python train.py --n_layer=14 --d_model=768 --n_head=4 --n_kv_head=4 --head_dim=128 --d_mlp=4096 --vocab_size=50116 --activation="swiglu" --norm="layernorm" --norm_place="pre" --norm_eps=1e-05 --positions="learned" --qk_norm=false --attn_scale=0.0884 --bias="all" --tie_embeddings=true --parallel_block=false --init="normal" --init_std_qkv=0.0218 --init_std_o=0.00412 --init_std_up=0.0218 --init_std_down=0.00412 --optimizer="soap_variant" --lr=0.00195 --beta1=0.95 --beta2=0.99 --weight_decay=0.15 --lr_head=0.00449 --grad_clip=2.0 --warmup_steps=200 --schedule="wsd" --decay_fraction=0.579 --decay_shape="linear" --final_lr_fraction=0.0 --batch_tokens=[131072, 262144, 393216] --seq_len=1024 --doc_mask=true --train_tokens=778500000 --steps=3180 --dataset="wikipedia_en"
Each number is 500 + 40 x the weight over its row's rms, rounded and kept within 0 to 999. Layers, rows and columns count from 0. Numbers have three digits each. The size before them is the row's rms in percent of the matrix's.

# down: layer 5 MLP down (transposed), 4096x768, rms 0.0646, rows 1289-1319, columns 320-383
# gate: layer 5 MLP gate, 4096x768, rms 0.07, rows 1290-1320, columns 320-383
# up: layer 5 MLP up, 4096x768, rms 0.0692, rows 1290-1320, columns 320-383
down1289 097:488475558466513528473453442467475471492412470546498533494490544518460474506486489391513516523468507465509457501408455527549484518480488556460455454465485519521551516587587487526598488598433538
gate1290 096:406497494477551465525472493465501506439527456431485496472516463576466452517471577569464458530490465466511427531511498454465511496478464559430496525440520485550516472498494523488484510482437524
up1290 096:451512469477499507478489481508508483594412505487509504534511490474482480477501407501483452489477492485510550513550477430536502540498535481490530415473523420506492486506531502450487503470542539
down1290 101:537536476517434531520517498499466446521484546526517427434543487557491513520443537486519415563474487502519542584447519449451531423516479449515525515452489488548499454486542523540483473445512523
gate1291 092:487574505514477506469515472490450535452527542558536583561522578485465484428481505433476472567517472522507466532530489505464510521523503432504532546550423451495453424518505482517458530528480549
up1291 092:482485482537511488508416454462499520574477481546519460563543534517482509522473512464504491594499513487563457525520485429508495508544513477465454564495521516566544546535469513493523545457490501
down1291 101:479423495523519466467482432489539462529470539510475530576443503452530495546510562551467471561482470486479492501434512567547499490483474423551575516512518499500545465542470515542541526557477551
gate1292 094:459554482538515481460461543592483515533505454392470444537402511570471526469509386503449576500534464484524467526506417406427516605583517543515493486550489477504436472550527549472539517401527513
up1292 089:537466584486473501488410429448503461446484506618510478453547452515536491575437519539518458510481478576447514547510490445570469411536478461552493483490520542466585534550474539441418583576443456
down1292 098:558516485526478506534522482448457538452537472479516521466477500506455482526475498489490503466440493533503447483485520531527505443491552548536531478451501532504476509410492473494546419475467521
gate1293 091:534474556539502517525471471426522514505531501463437458499538532497466560499479433469498528460480445562528506500457492528529527516517540599508509544512467514427514460481489564527543540489505541
up1293 094:459509531449576493462536523472500397492562475406484432491463553480475428511538526474506487506559486489505542501505545516540506500538446542399428557558518500506517571539466512460508472545461445
down1293 099:524520552522487475526530473489498535531585491489450488437489581462495420592474498543600532504475503515560473499542475580490503548518562547481501521561484543510553471523573470493555584421557550
gate1294 093:531474522444560477523466449509477436508536475559496471535480482476451491497496519559465503458506523494440483525533512619501550503521474419450546497468429495477514479527472524563544487493489542
up1294 095:521503535474490409492534448464527532519539563522526488463472494531448439478500471476515557560498526457512499458481523472472535502483584612500487515476521483525422501549558466541501521557508489
down1294 097:481478464581477452443480544552539558457491494519444514523514430533464403469444566480403467488431507506543475592479484524496509588551507556545455491501475546557527578501509480507506565500496440
gate1295 089:487568457485526484548531558447525511564449460474518546449520498502507545496483544468517499573505528517476461558501501474489449517532511555508544498479451487491468481470469503545554564451549541
up1295 092:548526507547531569528461582545476528544544572434469456401483439456492530512500450467506472552439449561557478479500509511471464515531523597566479561530510523481445490492487525501466496482491558
down1295 096:501493494538492516523495515525583461446503514453493534499470557546494550579450457557467578484455547514547521469466551436546512484596516465497565549544492500591512491463494459472544556467515511
gate1296 097:490519535484449420471469447515485582450433553538471495488518523521536507623504556496460477524479494544433474457503494475579550585391412484502521472488496509516440429523507530441529423398444457
up1296 091:461510465505560549500496557462474496465522442529563471446483474492495521414519487562487535482504541442543467521524549498500480475469557365523506559495542438513494605473543476533461552564529530
down1296 101:543540544597493482568465472519491569512522525513511478447472487536513570545516540591554571513437517532468474507485481546526516530498450449516563503546516448507541491541479375445541401560507476
gate1297 109:486497550518462535564575464508469537474434507502490536536442528439516466546497576467469497534459467532460566478518578511532479538464557496546511492400526553546487508509526483471567550469502380
up1297 108:484578429486483456523515544466522499521531471522502428512523481557518449456530413549516469428551512516512435549460465515543587514545467428523560535595485449497458516461446497517531457491445535
down1297 103:509506454509511462511499514558480480483482405413445513477517506563488456456524505581439476466537507484519484508488517491520590468549533441492510517490524517574527530505463567499510549443448519
gate1298 111:527447603553477511533571516505565515479517503461472537557484564504444441580505461501521502501478522549461556532491526499565488467495548528504535512491458509477476520523456483530511537445505436
up1298 113:554470505502563592503577486412547483500532574508600434443536475524454580522480445482463515465546499466530498662463587472414542505577533545412482542543481435615534506513472490462506434580488500
down1298 102:525475526541554524572519527619589482539547470450539533473477542573494481493543479493495528510505466510506438511426491473470533467522487546482481526417511527495517515546519445507533472462513503
gate1299 093:542564506480538549467445568477510447493425520540465398481460507445433551560490494491468466510496490522435508577484487481466444503512474410515508440514493498403449512514556603505510542459470539
up1299 093:509487484514559473488489457484501537503514537499431551485487515492528578549413494427509529425449515452539454546481480538517481497508492465523503498485475507546414529554572523455530524580466521
down1299 098:475610546474474459395491484462514543480583506434510516496442497536465512510467504505471421436459509460539472567458456471403503493542502440524497436476528483530485531554439536509551506501467546
gate1300 111:461534494485463507515543483558532517516472532495539488535544554528525475483415487514604494521502558455500534445530550508518486518588484491524404511440480489609565569485441529518458525513454453
up1300 110:376438533483482534550540539482572502566513548544492501507449524540511469474510451473558525521525513538474477554524535474483521432519565468590472520473509421538531462483528434471529499469515516
down1300 104:526522500525464569570551439563572519571554500439547475528498481548538525578490465545532560528509543585554461480439526487483568484544452480505509524487505559563510504474496502483466453465544568
gate1301 096:497503547548457552544509475512482497521513466533467493501468424455511504478477500479557521532518551501539493559468516505469408568463531562542468390502512532510537524444499519525560481484463538
up1301 096:482554489476556471552436541511523522459573532514461519581455511494460415538475552504456471539525478534532502488492506542522497471483466543538484420505454507477600457486503510527460509458520548
down1301 100:565528422459525542454476531488525519453487506481420520525402534486520529556537567508485512532518424480457568542574483530499441432458439460458478460461481466492498511480481475540511516535591483
gate1302 098:470478449499503551495501531506532462504523510507438473510528503519487481540464480554526530493534473467486468552534443514451508489476576513441511512425488598549532522502538494551598506498451505
up1302 099:456490513476520531491458571526520448596487458519472492487500486531534412486492441510531469662465456529520492440555549490520522443522508555495497563499500420484569527577493479440456479558456464
down1302 100:464537506504504523491503555439517481518498487569445541482595507476516471471488506478578540567475542474517497484564524472470512514460517529476502523530457483451498528428568535450455517466397457
gate1303 094:536495495540510549559483443502501486552512441462463536509491451414470477549520516493509408491520430532491542505499497484475589411530489512526559472509542480477476503475472561540520498483525503
up1303 095:534504506527579560605525540439491429486468526414408517553498402512508547511559548437513462482497475528473510518499448473535522413478518506533484462425573505457480506469472564499485580542483512
down1303 095:529467515493545503469470482520521415506485536400510472514454444506504467510473571544425449564453490523503503486490550473473457525566506518499534570492466489515500550536429551512494509546475490
gate1304 094:531458524492495517477508488461493474513485474512546527513553560511541460495437505525508499480542434487532469476428518512490476483558488544461593606464453499419460529471473516516502476534569489
up1304 091:508537480434512515516542523542497539505533600483555507480554436569495534491557492511515445494480585560469523481529468507529490508491479468519514474528507508534478533464567502516504533505456480
down1304 098:485592513468486513479518437476525512488495495544543472508480443448489615512501547542507537454423518394611525536517528546520478523465445533565483472523539534539575513483559502409446489479513490
gate1305 110:507538454537446497598458410529542451517563424530459485519532488489441466468463448500445532496487494437451443472526504576504512477502491486568482439498568551536564446512548484543511526443517461
up1305 107:549536506485480506511477488467474573490562466493508529487435456478471462482521473534482463544519543578530416479499506509456512423517484470520455440495492526527498462438484484538426545478534472
down1305 105:504475572560512459427475490470457465463584522481536432492514471524503405508504533523478517432538545427506500429518506476467526402501538462468549541500502510443506544553446574450458474509513416
gate1306 111:502530523460495509505553549547515549476414484546545506498502545484533502445529473515449472524486476524460467489464568487517537478479476482443569518483509486507471454453494546499545559501470464
up1306 109:614501479461543562527496444514438513524494570552464449534550477511555530429507505492471483429572492474456497514449508538471546506497457582538466516510505514462479495477534494464461469527471464
down1306 101:530481471509464581496421535495515458547483624492447555465492520543498480425477447524457567509507473541431488545474492536497494531493434518458419513584555580447524491489523536500509426457521592
gate1307 091:502523531483500460522550471515558478545509477548566419531507475445568591424535465560472523546559445537510503457475499438501505496520447488550438491494469482546428461489475491496574465524481508
up1307 098:532458555519537502462461473529501455476493483486551486432459502534528468508504483512506534538462542434442458399523480529570526521523508490540530485507548465579518510490490541491534484423463521
down1307 099:489494510523494545448490460465496510511480524507488529447513471527568517477526494432528425503463521445538465461470417580468475535537549485469535539523467509463447580488534503485443500477470519
gate1308 096:444542459461479501481495500578487500440496554512515553466484540534510529487485501482533444493492477449538576517515497510427535538498488555565538505516455492393511555538535488564415495472516574
up1308 098:460538444497480483497498486531539538481496517510470484437608512454444470533492481526546466489489514552495458458477524528520487468453545503639532562556533577405452438483546513543458491543489529
down1308 095:490489469419465549556582510453481473450523489487488502465467509469470464481516558589436481490491505548495528499493511475513464425522563498506547431509484432486485503473500415532496456493587511
gate1309 103:496444488528494487569452506532478540427442457485461479413515540444481509511429528582525439528484449491430470533554494456486459505586383517525511403479550510543509542441467492485563427490459485
up1309 103:514533530459466554452472509485500495498490506540532557467537559577476569497519485508477486553489564486492491372496533491525421512492537497480511460503508529510555552518466502456508500569528495
down1309 101:465477487485579484513497530422546508400492408540514529495442509504505529481509505514482462523526519456576518572480519474393540435525495521508512480440570586474476469587495514511475540520501526
gate1310 095:563482524544483473416558526448469488490573539565536577465547483527517437446518516533482520490535575492561503531555456448568539475473413469453523531503525495472508576499501534482475509539442418
up1310 091:507569552540516489513476551537472486528497424421491480512545494497438525498457487443451465485478490491498524578512514538555476539467506521564516530520502574479489445459488496483479566499436410
down1310 101:528508553447449506438492486565540577503469493502483496453475549465523551464486518496538430534506511544461494451420491519517542480495476551442523441526443481526529560561467551498532397514488429
gate1311 108:503519540537517490527452524431570499521458512548518433535477577498496448546516475539590518511465452560532483555603539534528457433447451542528483524456518441502483506454567497501447474530481478
up1311 106:530419441524464545462497536530479484472496506521525468593456494429458446504507456509473472492475518510565499558480510539458451438427445499546492433457479470432417474513501437530478465522458482
down1311 104:478492428489549586480554552519507564544423523547499455546388489495526512530526529519494455491482435524513507531570484527461496486450546493519405494451541464516416540460460435476463512554532499
gate1312 090:523569446478488522453559518544469600506534464498499448403510437424562557492481547527431564508548495498541478452507506453463513528472429548457488433514458480538497506450489546482454545474549496
up1312 092:499508417529452557520469498507566602514503505494560487469540563491557457504485567481535461524435514530502511514551475491521551574514473474494463484529539503543533527400427523452487527518502468
down1312 098:462448533576430518487553468425579528561441487523511475547534577470498509456505447530514445531479496556451500462512438511570429500531442498494520495524512483552519570500525424491417570533448529
gate1313 093:607484514473402502472478542529569473530520487484443529506461568452464499547499500476536535516496553485432479465545528484504477499492514479506502528471537509414538482510467440537445463496501544
up1313 093:496547513590569504450505446559420461513468458427486485568568489515528505553511515478420517485492530418478603595482453453506494496459530467483499485435474504523496513493523470478466515489478456
down1313 101:512499467453514509493437474521584541560532499490436513495518527457498448468535546563462487454453580569426513547567518477491534499474522461525483537469529588543472444501552510505493457483524497
gate1314 096:437539491502499439511484370537508491506487618393563499511486433508505501501493520456465434495543524490480451486505556518522584476542571456543532476484509499541483446514484488410517475541491483
up1314 100:498501547475496548515457537530501478516480434557575498533529545504479448541423491550534485569473493494509572580478476497522387516547477524428458499496467571486512563447519555487494538494451518
down1314 105:558427492495476523468457520502529480514514384566497426468492513459481514553504421504536519544481522550507477485540450517485444558471482507585466483436492520522485532473430524526455537590477500
gate1315 097:493505443536404421497458503429475509481472531558476490543497496498544427510451511518466499525544523492598484545485515479504417513538430535544582479507489467524498523505585535467558515522522457
up1315 097:549549582472503541542467533506503497521477480460472505514493634604454531574482495502575552491390550496447475404517498548548474496566549537481452522451518510513482516461548592459473559537521504
down1315 100:480483506443557555494502504503538416526545541458569557538538543548545408536558484507497474439475405533543501508541500526544542497429526577422518392524512525557520477514474586489508529586455526
gate1316 089:484478554514537532501491508489431519458566527482461501493480523503525437530478474500509488497480582463558537539495525476449514474516547503508470481561453450509460491446546439527529453537540511
up1316 091:539541545538462450519525543570533470550535455480576478488565468519520510502426513462517513485501463413515507469420423460494517461557455461460530515503568531538503472565469507453493572593471541
down1316 096:533534490439459559543518622593533537518540477461526520558540423473519453480524473515527436487478478540504523509475517484432453597520527514416517505511508540467521545532448542457474430514451527
gate1317 092:487477535477528416552581590553518508479529496448429437538534534545462449591501487524448503528578469494500468495438454498475548506457455552475549496513548524508524559465519485514410573466492517
up1317 098:457551521492531481447552490530562513556480494498539525507592498502503545483556530504461548523584491455467567541473504450531437466503510404495527518559489460407494518498511523468566519509424515
down1317 104:470467519466546451478490506479463517451560492496452490482524576521472467515502458539519441452540457523533577445473517406572511448486522479519535517535477544483509530482557524450493557468397513
gate1318 091:473474523508508415501505490502473585507448570529485540523530527516460537441535528479495540523512498528483558491582540514447466472541546563483475482409485466548527499507453509491482495511529474
up1318 093:443594427502525609541538510513482454467454483503465460461561492503564453530514441544437541508492533529488460489417472510482547457490524454492472515478498495557485443434526503495533521456506551
down1318 100:456542529555533526528492512440571479487551536486519460529450471557539408503491555560522523491511494477516426550552570470514490540477425474504465517536460480462504510479503491507470468463439476
gate1319 095:540549503499508476540428467461512458524489472481444554593538513519455596486428564411511483446409489506513478466476564529468502547547483557438406414527489553406433496500422484516495528498507505
up1319 094:479453487502535547464488460557480557471453518557564444428448508485550508501505444541466476502534497502463481509504533480553433512535511392506561583500556497499533487528499424485573492500492542
down1319 100:469459458535508449505503495568427534478560586550566491454499435522532475537528467495476509525523506482501481484479462513529479498498562410526440548496476491486372573488499489538483492543614503
gate1320 122:509479492525522558546525512472499466530516460464439429499561460479468481506542458471479493513586451547488524567491560496449535512482495472485552454416545557557501511418535466545511538505574532
up1320 116:464542571487482469547470488500490539450470508515574580493536527553507517519487514544556517480379505532487521391407496460538490523424492502543462529573546449575526427542445602515471478475479429